Weights of a small GPT-style language model, trained from scratch on English Wikipedia: tied embeddings, 1090M tokens.
Each number is 128 + 32 x the weight over its row's rms, rounded and kept within 0 to 255. Layers, rows and columns count from 0. Numbers have three digits each. The size before them is the row's rms in percent of the matrix's.

# v: layer 4 attention value, 320x640, rms 0.0534, rows 227-262, columns 256-319
# o: layer 4 attention output (transposed), 320x640, rms 0.076, rows 227-262, columns 256-319
# q: layer 4 attention query, 320x640, rms 0.0515, rows 256-319, columns 256-319
# k: layer 4 attention key, 320x640, rms 0.0516, rows 256-319, columns 256-319
v227 102:119088124147089114114082182093070167130150094118079153125116176078140147156053193157080115126073145092153144182177108101146080096128135143116158099126110174148117106158105178115108174098132104
o227 106:136141151146102182104066096214154138074176115171134107218125100135140133111159189084074152167093164125108077112101120111130110080135102080076146103130063155182109166094123083221114134074074098
v228 095:065219186091143138179135058137142141128139116132125158127142124170113097114171077096154234134131120123137151118154149106126152162142085102113130122129123154146147105144085118175138153127138078
o228 092:137099156130112130138140118153196163141149137163116184135135171127183090086117153110121133124120117187159105143147096155131121117101123102073175028082125158098153201147150096134067169171162098
v229 103:151135097114098068110163183078102167110101087096116126149081139110193142163146166114107141119157107142159116141133172083108186096128160110109163181112137115149095141137150115139145141109124102
o229 107:159164154139075057128137139073101135120116137131087100063130074124092136106111170112118079090123129055124133118205169124086148137100144183127136107141168119117153052161165104136126088133146139
v230 106:141149206096197167133103108138118090182139177133089152140126068168118118127141131067178072135143083098091166113185115116083144106160106087142147154145126099127166145116123183090141134121128123
o230 106:122165153096136084056078151117084071176124161103129091053176143160091164166092110158168115172103086081165121102192169129113151206118134119158068157142149115093188174098147139127079125156106115
v231 095:140125127143159146122110073103135131120131097094129140113093079083191147201171104127125126099155093081138149162112161101181168124114159132163088120152117125171081121129096096166129128183186089
o231 099:108176122143134140120103081104141150109132138120121141113139181106162080172129127126173118118098154167163125106102100117133130179069162155093143055139151164163189137152082116139093166149179070
v232 095:116189159112127156184155145169156091184174131133112174137147115142123127145149110108153119171100057218137084111081082136140100092084137110133161155040081151159104178129119224130164187151094146
o232 107:084106135142092130126085184142101125115153150140152145088147147123152118132128123130141178103158077054169113147169135151096119112098125085135115147161140135137118125134147185144133116142046139
v233 106:060116117081112132142127116124169130080095116158151105128071163161188160161137115170157140158151196082075089111121164105114128110113140113143130187084097155229147113080166145130141105079169068
o233 104:162101170135044147141171150106146110104139069187101079146129128131152105101127152117098111107153120138101104112167099100125105059128112107187119117125075142190100110067114074130127114104160103
v234 101:139163047109117111135099133118162101038138128126093180160111162122154146160104158149182177150180119110069084155135137116162095133057100102159114122110155146149162135202132098139097130124090110
o234 102:151126104113126100114139131054162096111093106107138145175136146121152078132117130143113118143129163122066167164159093114150124116116088114116100193183130191175111099107084170091115116170163178
v235 103:165155143095097124153126118112085157093123083042173135139168089126150141112110197107111104127170113106107136142158173110124161101081186059130124111172104063096094134134130101183139109203116096
o235 104:142136130136106129104084130129147145142153115074127095102173108097158095104130164158130087118109125195201099163087044098118096138167145110053137076150128147132201145110133114168096163153158110
v236 095:082156086122147162153126135166132135108118094166159111157211140110140134128142129156150109167113133086140125158126145113138148093098093151154123142157156150112154110134078152086108174150159086
o236 093:096075129145131119114121127142140062116126160110142140137139157106219086123107114172136120159121127066119118148099156086101164132133112136153144073116123220164101087123153085121071145151074129
v237 101:168196143100182130132148078121182098117174111112102155097041133099102111183149093110099171136146140106101129145125124103112146186186144142152111155126041172125144093123121107118164145151132072
o237 103:139168089134161124117107143140130163094144105144167116167151035140122115089099078112072108104148139176197054107113095148113102146127086178089107125169117158142112190059148135146042138154159116
v238 101:118125111150221111088090123133125106178145131106182119081177102140072177138167117090175130160130127127101112180110154168196092185134145111144092195144085129130099104182120077132080135134121134
o238 094:184154142138201151099109018107116105121099136109134125137130153162150110179150095133131151115080110075162115104110108147242131169073115127119101154090132123108213192105049123149099104172088061
v239 108:101114141138106166184139173140099184086097132188130120114122144129153166113099142110149083108137145099097153103142110105115187098116107224138087131158164119164120104119149151050147127105129148
o239 109:152105141113068188162143131118084117089083103120079117090129118173101132164091116065135135119117102061114103130137121113092100129142144137115110151140109122104078113137189122136119125189138104
v240 099:148090089033116086142146080125138122099125094082062154141103134125134120103148114125189104041102127121097099093116139072086149121174132163132106177132140108194122117137111097105107106147148110
o240 102:169175165060138129197129147145098147143074151121183122142094023102101119088095160145033200120152164147120163105102158099159135151121087167167162124095127179138095117111109114137164131123105168
v241 107:160138088083155168129101139143136145142079125089104122074163111122089173128117143097177074072097101126027098129143108077144125109134153134167119048151093165090112133147096132152121144138074131
o241 102:110103068166179108144086062143151069110112131103236161175146139142147119172132122100153119089147118190109050100125128111136170153090104085080128146136108155161106182130143151129158123119141171
v242 109:060093150117147090116089151085125068135075171117092106126103084056182156145168106087087154090165127086094096135161145137109101153133132135171131119129114126111092148113142119154076154109104176
o242 105:126126124088194113121219129092108090199053084137100078117149097095159083112155130136125087125104170147124138110135166124139099138111151132187130212116105076085189174126104213117110182126120151
v243 104:146108099118095073131122116171082120097132181064179130123066151128141145137100124111146125130177154099110093083182151126139149116075100120142113128225188124101114129180156104139178123122104075
o243 104:120112117136107132115110098108081076097136092145123105041120142120133125114120174122097114122173094150068116138161118082162090142142077128160093125183097129128071125106142089118138124149120153
v244 098:199120172133102111145060171059142164119075074102096177178132154062161095167152129072148040076120152082201134139144114153077098107138093096128162141107156095136103168144147161166155133161139091
o244 101:150149159112158109085151166167152085119102117119133108078167031126121150072121146128091102177088098145158126123143135102089116147177156146080075167143173095142156125157200196156120164181162127
v245 104:179139131174137097111123172061197126163122173066155095097132074107094101142148121094124069067119149115127115126123139117202067100136154082116138090125122078112122099156087109162135127102127155
o245 104:145111120161123110102200097074159096114105087093122157170139083147136130124128123114081107070155122125123118092159143155141095112112120101102113197142151100168171102099080176115174135129096149
v246 109:106142107088134121207069091147159117087089121118074160099126192120157122119170077164099157092032168126100140103107090109178140150121095138134100121143106155220117110135128115162120094132130151
o246 100:163137117082160137141166114109107130136130072144138144137093117120142104137120154131152136158094173209110143125111160137181164126124123155149157121118167109155153178117103155117151131118170097
v247 107:120217138087123151123136142175163142113125111164144121122110059088104168151136146104100090192089128179071158119083134144031129074122110167097129164103105173138175153174188166114066183108176099
o247 105:152130173093096184126130153120148128163106109174131090129108135157097114108132123168124146080118139160124125104188129072125115146123147062196142183145066171131145125105215125107096192131070082
v248 101:135176135095109110120154069091157173081153155178112154092117139112148132086144075086145089154141108095123182128080151119095165108096128127142173139167157143132137109121147145158098123119174164
o248 103:108107188083161129203172164119145139166173146155175149093092066103157143082110148133147149164055089124183147111107129057108166106163133132107133114170098135091101145092123074109085154182137134
v249 103:146104090184119137120106102170100114186098177071168148158141184175129107085085118108133105126103101157134172129151136147080083146184127157086120160107084092161136132082122108124101133071125160
o249 103:170128101108106161109119120147120126119137154075126094132151153156063154176051178092156128122091091176112104182124099158096076124125193133148147079120100109108077143099114109117087121115111184
v250 093:120102138132112175065115147149173151114156139084158126146085088105105122104151088173142153206129127135017165097097105132149069178150119082157133070105110150100101148116146123137192122109064160
o250 088:109141113169167151111072132151143082131136147116126169161154165093140180143139140125161141099114179150090090148133151190134097112086135076139122162085139110076135163157109114173114123099172151
v251 106:114096110196119100120141134149139114144145077119168106125112091178140130136083135126056146124178190187122093084188143092145093145090185118128150132141190145142151090098109124135141138102125114
o251 101:139147185111074110134091101116107156116130176149072161160100110118106140130116120105149133080139125094103127153142141116164125154122153137151099117115113121096142131109111119128199096083099141
v252 111:169116163078151145136082118116158116151138085123146177113081091149118116108109103083157074144117138077099116122169143156107073151120129108135164102109129078133123110144155161161081113141132164
o252 103:158148124098188157148122126162167059088107148114201122143131083115185108117125112149118142145128160162144112129060138117148116156132139088126098130126125206134105142126074135156126141079098121
v253 102:106087052179157164126105169103081134184081118136078105119101148135151007126113138130123102130106128114135087116163150126142137124172105100103062149137104096120156133032090072089119092137161145
o253 103:150145143141130126116114094125125152128108136147098125131114154106085162141116114150122073148128116228152152162088120164149107120138150188123109093110163134099154089084060105092154134110117136
v254 095:080105103038153123165179065168128111105141153099056164146148124135134108056212087146087121147107160139171116069105136164146156147131124137098131144072155165153183184174124123113126084128122114
o254 087:117086108094143111143100199149129172183151174127124138125130121087134109074103109117131141144110154160126134123178091170117128116101142161173168127115125173102126175127137129096085112099137154
v255 111:100133118113154134096099087123111150213079083131141092074045102123149049074146086113151175108125169084169114167104115190143117156177200095168123093129047079126111080091148109150087173133148150
o255 104:110150167138159134083118118124113092127125123118177068143195005106177160109147144092192108129116132000149121142125097122183142137128129129101134152118117136125157172100100099154073121116063137
q256 094:153157139091101142142109118090180190112104169110132115133141168135177143153167193141087132086085128060130151138120132103084121110166092132205103103124123142108151092182167191140116195150159124
k256 087:186139097080180102108134096129085072115114124106098086122120131130135140111147134139123119130106081102171104174153134097164122156124205133194117073118144085145194118227136137141112113117125166
q257 088:160181145125087061111058115193125111162165121089102074103126101093151100134157147182158139066108130072181155093125132092109110124152093136205100149196076142167137117192107136126124202158183130
k257 087:102134152135171113137125107090146152147145160120123091117165117083150154129152199092088138072147086059142181128144109135108127116115128136162096105118132054090102125167126130120110206121181170
q258 088:160115117118140130150141135133118110131139124149160141153160117134104077167088102135134060160099124123124069081170119140180148174067121085073155135145121111174125138129175080130086109104114124
k258 083:115109175091151124146130088165103132171139151181075137141076126128140132134103203141159101142107105169133157107153128107136105149059124150091158123116114153120136165099137115057167117120172094
q259 087:131154135131097175170131132111143111132098103116081121079141123199097146131105078111130104127111141125131110127152163105070071140103188085103127147255095153185121133101110074117100112190132087
k259 085:197135120173141093088185113092120157150129082121121173107102067174130168173131154110196130119140064113096105080171086122099105108113108106144171132106183111088108122125128152157136038071100070
q260 085:172053134141157173133140166110131125080069136119143172135097139141115144119071141082165069147136089135083176151114115178149133157074149153065103125070164073145094137137109113125146071118069089
k260 087:137124151126123134059080088148166107182216128104116131144182109123121164184136112154173113167122134221093106153148207147124087132096126126049201132153053213122132182078107122069170138119111103
q261 083:145146084086108090157133126152156120166111093132159092166139145144181112125114152130081110107142147090145109136097172106081110150195137133151091106140021134136083115233166099129158173142176152
k261 085:127092148152097056147090097095153150122159178193110117124155196081169137174186157147111149154119121073194145105104172090151098152170090130169087112162086122109105102121133109155079186144105089
q262 085:102165126145117138173084102100147113198123136130168124128137135151158156102139110120102114085157200107167150110140136136092156156173176107164188076175150128107198125120117118068101195110124120
k262 086:160113144164137078075130093101139150086159164078134098159128114158151169190095136151065134106087132071086101137145074140161158097133132131170107140132155095119128065126125166197114131096110109
q263 083:137114189153134151131214160109164104162100134098152101143169141112096092132091044091174123149109135137099103134161116122120132092103117128058146163105199154170146146089084171131159063121131156
k263 079:139154114117100105116131118154087137182104148065107146105066124124150146128090110138147191123124107057118170110081129143090142133109103138098133164099157143073170131094096128179118082097146118
q264 096:142150119075095092058122125088148112119082116143140110162156148093142096150147130124115136138126139067096094104141176117093119100099104091157109081134156141093108059163142102202113170091158119
k264 092:085134067123143107121132085088144110130150085123082108049125146106094092138157121110155228119111154042105158067146141117084086135115143163173118129208070117085109087196127120103133202158097131
q265 090:129082108114131199149096109150145078128160110134160167150117137066103149075125121106132120174096149118115163136067130163139143148064116166100128141115202141118112156142114174097170104103126146
k265 086:108145174138114167090097125137137144136102155164125157131074123087149149185107139138100139180147154112135146129199094119153203089123075169134128122159149119150134119098115142102102133165174112
q266 087:118098145138129131116172154121096087102124116151120138198153140081122146136107096096165074128128157107138127125139166110137153105120114218093167104158199174153162150078150081091149048077126162
k266 079:126192152154094133110139173084127143079141136110125129111160111133150159171135140144135115126146105112078142099140089112056170072114103129114106097165115149140134142089164124062039116133184114
q267 096:107127082152091136153158162153075137116098132116110114086068137156132131118129119152214141134125164083156136141118121123203117132129113131120089120152162152141158103104146144095094070119159165
k267 104:187152125116131090169174141104107143149111105150101110192113165070092115077122126111146187135184167078143150159129178138163160086141124112144107222108137083112164093170183160133132067115132149
q268 098:132157076151116151107171073164104130148127151115145159160080127099106118127143117135160111081128106168110077145131135180138107073157106107100161154148156169131159112097089103122125072117159155
k268 096:109230154088127082098135195106079122181129174134148089137099158100087141161150158085134171113121158139113098181145158138103117162185105149135216135154119141122139090100132103100170155124072137
q269 097:150184187143089130183088103094118190099104094102129074138142145128143128116139139121066153106203111200122096181138132064167047130170121105153120173074064129145191162166106163140118211107088074
k269 094:182128170117118122141134132122109140115147128115122136208179162086176128141209138093124143141154124168142145168117148137149120145120196181130120187076098120153087111126101126162155150160165125
q270 077:073159159170146165211145116139069133158132179149122113166120163156093134118125138135134138124132078132194164143134127107182127076155103192143140159109133151153145158081090086120096114099101159
k270 067:170164154137051161130138147057121185187148136141085098178155097141118128152141160083123112128155103077206151109130110092121108088150116135150146135131115089148129135121110123147144119100114120
q271 105:150146131083088146150114117173133172158152155149084140136131127189186135163165145160138179117137153137095112201162151114093137180161131066162035090155103190150186115087114139133171197137065145
k271 095:112116159118104141126097154139098129122170191173105117125162165094233144074195145161116176106119165123114132175088065082117125115138126088145115060093113119107169088138128163143135102138134075
q272 109:160106134120122121202162151141171165099126087241166155114085149120136150156137121151119162175107168160118120131176206194107153132101087132104105099107136129146137121098111171153164148129097105
k272 104:175123129202075153148099120120143146174127116123129142091092090108147152140135129132184114094161173140139133152146127154124087139095132116109122069160124093097131145122176122154116110153160117
q273 104:074163086093149157104085092187080120123171132109128094098141085174086191145139150088186069122104120116121093073134077121162085093085188186125133088135175125137162109107107086058090165073120218
k273 104:084111186132173158101113109125162158157170068081092142125097093133055202132069104074157143141161169118080137119123105160138087131093179133148134068096120102125126081164088137128158127083117152
q274 091:090080100128125124097158119137108097175201148130186152096142079122130083156153088122146107131120150186105139105108110187086088142077180142091158103162169131109093118163098124099082103188199128
k274 083:069113156132204140127055090176119135112182150106133128092086104103131151167103137158151160099083166140107083166135101148144060157129211043122094110134137146145089140133089136113093108109141165
q275 103:100138109080189141105118127112132043162162163136116146145118168108086124090088111153145121135121116092116175097120074179190130130136091162104091192113133096104177169084135153116115086037088139
k275 062:146093126145040129094103145109105108154176163140104149147159138157112120115063151135133091144128178114135153120108165131132143143118094110141134130103170126122190147115178140110087117102079147
q276 102:050097125155169124063094108156110124165203217090125116107102155138046116148171140175167127117107122164153148147043098152155147117157125171110163111132191199149156137069115111106122127079115200
k276 112:081128133108146131101140133167132148115164157123102124089153122151073097119117133124154124091132122098142112186124069139143132108144144121145145110198137175157121124155106136138128096072145107
q277 114:142131090091150155154138147153086169151126103104126115117167102143112146107155126091119145161142177111134120174125121141115076129176081176162143184101126059170088101127132148121161184065111162
k277 096:172132110120126100176156149144088175114129110114105112162166063121127138101159120085095133146154152084124144168080127144095155128138109141132096115142126098164151101140109161114125151101169164
q278 106:113122110114132149197159107140103186174123117093134161121114199194133078145087054171131147126116135154113143131037124120163171160187146183123192125110155114148151129048070113119127060109098077
k278 102:107181102098167049195109146135102160157180124117116128131091159163063119129088077147119101197108133126089125183131121110136176165168133138134170051131201120142178096133105094081152089128150088
q279 110:105183107078090165084082041103093097132105142084089121164181124143164144071132161093158067097094105098108125076114093077162130137139106123111140171114106089165190147111171116108088143098117139
k279 109:100148107106127148080096108094101126086102154106161133160154098115106169138123154110121090140103129129078144058100133131103116122130155104141189169093074122166204124130150138088120127120129129
q280 110:115094114191124163120063141159089141161194139142148111149153137142154138124166134171121167169152099141180094138121145105123110100074117141124114135106186168101097134077104076139067136083173147
k280 109:093061145139090123139078127152054167125164087159197095096138136124133114132048149236128163142113135098157120102162130100146153155128126071120073123108146157126102119116082075136090115080150123
q281 110:130117165151172151129176144151137123105092083158187101099089108095162156179128156093132202183130114113094122170082153137115132104200112136126143087109088149092077146152111139118162171156111087
k281 114:129128166124113199105151128154080067156125118165147143127151132120186154130105144102100188156148122068113147115123102144148128094178084107088170139153114149054135184140154129139077169172095120
q282 107:088166121115070162148087053184152075145140188115075119102141160191118116134168056132141104047088144135170147042145098111158148122153081107072150174152129110144180124073143091093115127078127177
k282 106:123152134150123067147143084151129105095124134163086097071098113163095131133171131150107117116135161150120114097116117100157162117164067076117180147131130105146184115130117124095145135104123103
q283 112:152124166137078123145098085127137165094139136135083184168139209111186138110087159141132182147139111118131144073125115095076123139163080072120122076128158113064171152121071123080220129084149112
k283 115:158116159150093125184125097111051153146132125127063116151141165103163127082144141145123150130144124156149194091164077101134138138151127116114158153137151102102125146124075104129126127049139140
q284 115:129064134119165133100122127078123188128114130181167121138108100146116096131133164118103144203139163112105085152145157128125164152110141126104139133057146158147070159150130068103118118084127128
k284 114:121104174067157131121155194063180194076114150151181123141069125147098106135104151166107112132148105115147119132149130147164138137127152167116128136091142145127094162151139088071109138074087151
q285 099:156066145163136085076164215091170164082078086174124115124052110101092113184099170120092145211107123133039140169121163114113121108172154145136112112127167140129108119146160145123182101185140120
k285 093:130080189121098116123181174121150139055111109099117144183096133070157141131122129118118131152091121174092147133139134178168148120141131158108133138121137125109150144108174147118146115147125130
q286 109:109169078184067084126143064127115123096137153155147095097119107146081134165198098096162159138096139150125113097173139143082149066073142160174133117152160133150132103134128061167113167083124127
k286 106:081175095125099113136119101088220120154105149128122099100151123156056074136171094101127142122102117127119128096123159154094177059106092153157116157104187141113124104130130092127120190085089152
q287 115:172121118115182125112169170109095105200116197170135132126088166121117099145129118169123067154066134138119146127100187211079102136164120157127134101153148106075134123172127115214130092168100176
k287 121:184131141096116135106143130111138066171073152180190126089104124138136127110127135182108110098115084142123166114105204171106172085126108095160127119141146119056157130132149095168127113139088169
q288 086:157138147136181109137148151097141099127141123110087114084159161133150148113165120103098120150113118090132184106129103094207141149129133117146134132103119096139186124144136130114096137117050156
k288 083:125136101126198079128165139029193129095111119131097108127054148115113155119118171148087137108100162071121149085147142107138159130098147131169144129161134094138099093087159170159115149153118133
q289 091:131142069098127117117118116152157143121117121122060103127100110112092122111140195115138124081118071144106159162152076111143103186147098146141119187128136122104146129130077130121123121120131141
k289 090:097137131187116145120148166134104134112117122142170098091115076093148110129162131136187109176095133165131121178117175119144132208181109114137212129127072101132132134178133096202099188114089187
q290 091:111178122119087133119085084089159192167185124134158114100170161136151057127201145135097148073137088134153109140132164106096139064132135136200128077153085196148119109176117171151093223110141116
k290 090:142145103155158138100111169120084129130162174117163132098089108180007120090125100074126122124137147132129093144086101120196114182136182108179146089107108099156129120195117099115117160117144196
q291 083:118182116126048104151100122111145188159149120127125112146134090096218085123216152131097139108094169152131159147084121083102125109150108138189085084125074139175153120148117110140090189101166173
k291 080:129149104162143132147091113078126140073095164123164125122077151093090085124149114093094198109093111101201162086139147093132149128164140118194100128122202047160106127133178104156078174105149175
q292 088:133138188145177211124119144135130129059123132150153130084131086095123079070088096113150026152157096109168133090107096161179164166111116147048101148176193046158098139090148179143097101084123141
k292 081:084133122115071152097095074105120114134181156060066157134190118131130140091107102168156075112137168147142115105107074066120089083057125161111099153122169144111180135110117174119144088114126145
q293 088:136087120122133132123115131103055098150126112100119141153153113118108148108102158146195144097139111127144219156150131193178105114098115149090111180094171073096149139125155110122108065101074167
k293 086:119119178056126163160116101159179103131065118141129142108150169125161103081098081180171084135156108192130164174138130152154110143090172133094119142162086167159173152136109161096124105128121164
q294 089:100106133063097111108157130121168134138111117138151118157132124130144124132145125117056167205117118162117092168095137128101131163088140081144115104145050129137098108093109070114140058185134114
k294 090:143125205126147136173148141120091146128178138168134152150122170109111162199126116107160117112175189168154126099217192128128086137121130072103173119176123130196154128078137106109129079148122103
q295 085:146132147147053170161133091094126140115144138147188130135152145131125107122118088156114121168132116138152043109132182135170124137130097038133159131099066125147147140105119129179097144119095086
k295 090:139182115151186080131136146081114120165116127154166093112115147138111088140124154122075121139156114095104152125146129121090133134144105094128130126175151154134105074081106111137141191149106102
q296 093:154088085163143144093147138122136118122143157099109117184146120115098132111090090128150099127141157115167090128177101143160157120117098123131111121092139166159122093122102135148200137149166085
k296 095:078121136094050135128142125106167135124106147077148127147148136175118081191143125103099126158048153154071090186151122142101178142215113168148150060165091209156145131102117136140161181120140105
q297 088:105143061159123055177097074160130123100125121153127133083124100113144146121138110120072096143109125181131089143143177125205116173147121148138112160142143153153117125129144054150126135127109113
k297 090:155155148176136159185107157105093172148131140150145108158095107131101138143086181109117076177204131127173097100175185167084078112176118103155123121135098139138149135154134121130088146159133119
q298 090:112103103158140137128176107120180142114158139146194101124147118092119167135137092137134111151106079143100054145128157159130094145100103066118148116126193141134077088146112128215183114103171121
k298 094:102154136111097089126109162138136188151091127119099073086118121174044106123158186122094149065155146105104138171169112105091102183163104107177115119178150142116126075109116117088151183121085130
q299 100:157134122167090190108093117130123124138128119090110128144172142197193148094115134134151129124104102114178075088161089118079123123125132108140138079196127209139164092054102151082105160161169124
k299 090:150157126130196158096119114117120131145153114104108103123079177159176158106072123163165116127121153108101090080162128106094053141103111100098157111149188143173120102133188103112135108162120182
q300 088:180093084117137110194064113174201149140152130129150186106158082137138135152148127159143088102151089158129128143112124154136130148159118122165079092109116131119131152139083165131145149123112147
k300 082:180125158100168162107117082151098110145158161120155128165106106203159164135111125176155078099159118176114132177140124188123194123111127140149167163121155115126151148140089146134160085121100181
q301 102:120149094075085148107147149207084102173156143127088128145106090187092135140135121165155121099121136117075111126108094092129201095115121138114111194153145180095129120064100105110086076098144145
k301 095:151118095089130156147105176143099107156194124181122143182049163098179100095120117102171134125154169115125124120107119145170142134137121169096096101118106143088171159110112170106162136109170122
q302 088:098054092175141141152145167141080118113130169127136127144148103147160164161148099137159120121134172156085124098132162164101187161072141140096134164109173141195068102092102183101078100119102152
k302 094:122110174141178112137092161120102157150145116132137078102089097155126169144164151119136173113165212116129131197183145155107126152114136127149083085088154131116101122151113136140193158157064164
q303 091:131153153111057122122122112147125123152135069103113080075125083106048137223118058103161107153111108046119068112211145071114137099181134143159141104169129153137113109109168096126105169159101114
k303 092:118128114135047161128149163101134086111137160107131103191188097089121095162114099165096110144146111040110119067078134132124139104125090152138129152182169199116134137090122104153117141114159182
q304 108:149090106118166108064193102111104119129135142139078140182126056100123135068128114158127106133096136108119100135140144150117110121073094099165090231107150165101097111147073106159114121093170161
k304 103:169115146147149082169143141111149166098107131124145112124096136073152129096200117107151152134157156136136109194198136147067142132138112134149078109084125128121114110129108127116122174084152176
q305 104:164140164146082188157070139155082194105117143147171091155161114198173141139122153127151115126124154131172115185166126138125117148154103077101152101158130152104083097119139158112141147134100132
k305 102:110169097119143128158067139125077092059136117084178063140101070126094151190058128145141146158137078087123153045144119115123090111119128078122133137171218165152137093118098158081085145103104148
q306 116:133141150151104172146126056078178122146090107066190115053147157099180141096091124131144154138160112142117155141149106092141118182160084094159151146075104035131145146140142093108144130137110080
k306 109:119156085113116101125130104108187103129143137120136114102070166099164128117140107143126142164129110173115124205087105104152154156118159146167171089121133128141121095165109147134127112147173108
q307 081:125109123123195099122153095144123111089155152119110106114148151159131153060095124169191083117090113131146156149127139141231087149103106128124151191065154058205122116122112198139122116069131156
k307 130:145114192142166071137118139075080182133142145119092057108116141143108141095152134120132152119165179192156136185172101111113102221086173068174101138118115084163103081161131188094122104117129157
q308 114:129082147146157094083165146126140127113121140159125167189121129098083130145088115144101150186132112104089091155163174078108145126122135122065122142083196159085101165139150119069116075117105129
k308 095:109098183147194080099159138130088128072198135094128142122091171070048171150069166189094151161095139166087166160196134118174176148134111102098159149092187145107154159111151096066147081076107108
q309 095:154152137126157138128142146104119099103067097093105074132120142123116200083114150142160099106099120114154159147108125127158139121108094122157131196060108062118138123132213163137136145137098145
k309 101:154135113116131121157166185126084109156146092162131071157129157141147158121165134079150134093139170138136098128155110160071114142119090086164155143094104100161116104149211142155137113093116091
q310 113:192099168149198150111153112091076160115135096134163145177142133108099136137078116143090068109136080117135149100142141148178099120124088144102133157140178079122102145135077145145111094118092105
k310 114:161097127141172129126133098091077172121158121070191124122104078085126177156087110165158059128122094118132151113135218114128164113074131099137138139162121082124114141146059142068110088168105168
q311 100:175142117153122144118156124102106098123078126112139075153144096195163159114112167119139127132125124098173125168177109107152077131106094072213100152070102060168140097130169125183132163121068097
k311 096:161148067099095127102133184119116104130058141182127116167154124165172109154199145083096134158152110121161096110076129172149146068116119161193113127113147136132122099131171116187135192130092155
q312 107:153104083155130125163150144129145161112097115118159093093110103111124118198182127094093117141113040154098086071101170100049163067119147127123185106135117116143129083145199087162127172158117066
k312 105:120140031147137154167113101138145136114079108137157157109088164124083122168196114096130129145064042182089109046122201102099158051154073126093172101075148127143151101087195077121125197128121145
q313 113:123132116124131045139164147097121134138056142200063168134053159087124109129117081139219130160124103137091143075132164160124158124168171149165136142170128123148141143108084135090153115115117148
k313 109:110141130115129122179186113094096160127101153173101147113125133144089120121140038119204098141143087172125122105102146150134120156121140140144144139173141096142145117131130115107179112129144173
q314 113:127096198152185096138167161117121128112071130167074137105120108128040089136096129111125130125127128103106120147160138134118119134167177122117107100244217166100172090075092144076191139207154108
k314 107:123103174147156133193161125128111098088098132137091140094136110100102129155135149115164119098127127107095133093140081146147126127150138155124100134203174120099147101058091153126208128165150146
q315 104:084129120176139140114101080176100088100142145062112104033115094107144208100120127121205113084121128124156104156140132078215121130170119174140109151163098138177146124097110101123122209116083173
k315 095:093128124180130122137123157137136075079174159096149094073138111092093150157110117068168133108155155112117085137132132105118130110160110191144093177217128138136137106179116103155162227103108173
q316 092:163090097115130087113127171096181121147128147183145136186118125107074039147119156175058144183104126154084143147095176130087139108131165077102114106106122166142074151129123145145159064146168106
k316 083:158098175075124136122155148153176152129083116146112189173128135112170102059138157162069144147079107179122207172114130155182157088136158121083149162086121141122117188124107166106133058099141105
q317 112:174108102189104156134067116128097162124182111104104120138170110055141173108145128075130101064140150115131177082120090149102149099074099163140141095163150099074108116088151150130137127140153113
k317 101:138114069162056127127078082126095178183134114071155105139140123134081102113147071116133088070142166080141153115120129079067114119100133120110125088151136091086102134115120156100079122160100164
q318 116:148099133189079104109060103124127138145153123113177131153111105153161129162124147127074155145106123113100187134131102140130131163117152069099139071098133140115146113164111116169114139119113100
k318 115:145115145109074071068038129169132159087126102136174129181107108116181145150139163140088168128130116082131177139120114149174176091138176145127138116122113135095125121143096114175122156112075154
q319 109:120110184129177146082157138074146114157090114075154131108139164130103125109089142141092107149161072151094096161149109087167110113176095121130116201087127060139094116073137150140158073146130098
k319 109:130124112135136092108173138081132127156078097080118120093116134168086157127141114120116150145160109186105064151083100117112142133106105111144101158117129094152100098093145140099135095169149091
v256 111:100151141032190129065142170130150117161120109145154102111084103174100162145096167103087093148147112130122099118054109179108165121133145170056132082118119130105143092133166126145156149146121068
o256 109:140122113215117157216127068108101127063124155147117149114121177082127134101151108156140142101115145133150189141161148109163144105148138120129145130198122134136176121105075161112139118074163159
v257 106:119241099068118147150216075170117115130140151151119119130190097120149149109110126142172138173127169116104162138140160132120184104110113100093138136117088127128167117114094150105122151114142105
o257 106:127045132136170123092094152122119131125145119137142172166057183167078099142158190150045101116128122168123116103105144169136077103122159150118097110107116149105097122113139097145136101101150171
v258 100:171107100138077135213112069148136148158096139142162158118063165147119062090155124133186102177101145135124176112159179085091139073209113164066147043130142159163149134120109083097099126167193118
o258 102:082158142087168134062157105132091087140168116130100129184203160138094181143105170139117150118118114105103098150099037142221117129082150141184108217064116112131094134125136169132119101081125151
v259 100:113117126204150118155156092147132123104098073126153127088222153101143126173169108115151172112119146130202069115140103106134108146094101098162071173168140110126109115121122174117094146156083209
o259 097:162157135048156121121052098059163151152110175119112137170089090135157094106081150125082098135130130209079142112122175129086127174146131124071170106083121115120142135116143106145149129114136098
v260 088:138138122152139125123070139134109138169200114187134082113126095159142138152138173116160185088129122096186137123162088141099120174112125060170157128101116140105106100183113145143103178157074114
o260 094:182127127128153131154134110093188143119078098130145140139112167101116108123153113143063081132150162255083110117090173124113128122135139147117139104138145119127152108137138151140164179121164116
v261 106:139143133132179094157181080117087136105030166165140163159156123112181107114069091116148149145103154137210096129143165120123097128074080127141051195136167135137113169054089159116097120077120110
o261 109:098135141103096139089095138171122108144198122074131113097102080176105153134168147120140145108137076035141153152149088107133163154162127161110158105148093092132175145135168077103102122155098166
v262 113:143096086142124112119068120166121120116141150165147136125138171190166121122168128164126121120140178174113072150078152138164086114152131117119050129107161196150120132148171120159142128120160138
o262 118:077122133126115144111188118125158135146095109095115153118139156075104131102131092120127147089033079223159176090179114107136127120096163161159180149152148109134122092085096131075114142138121114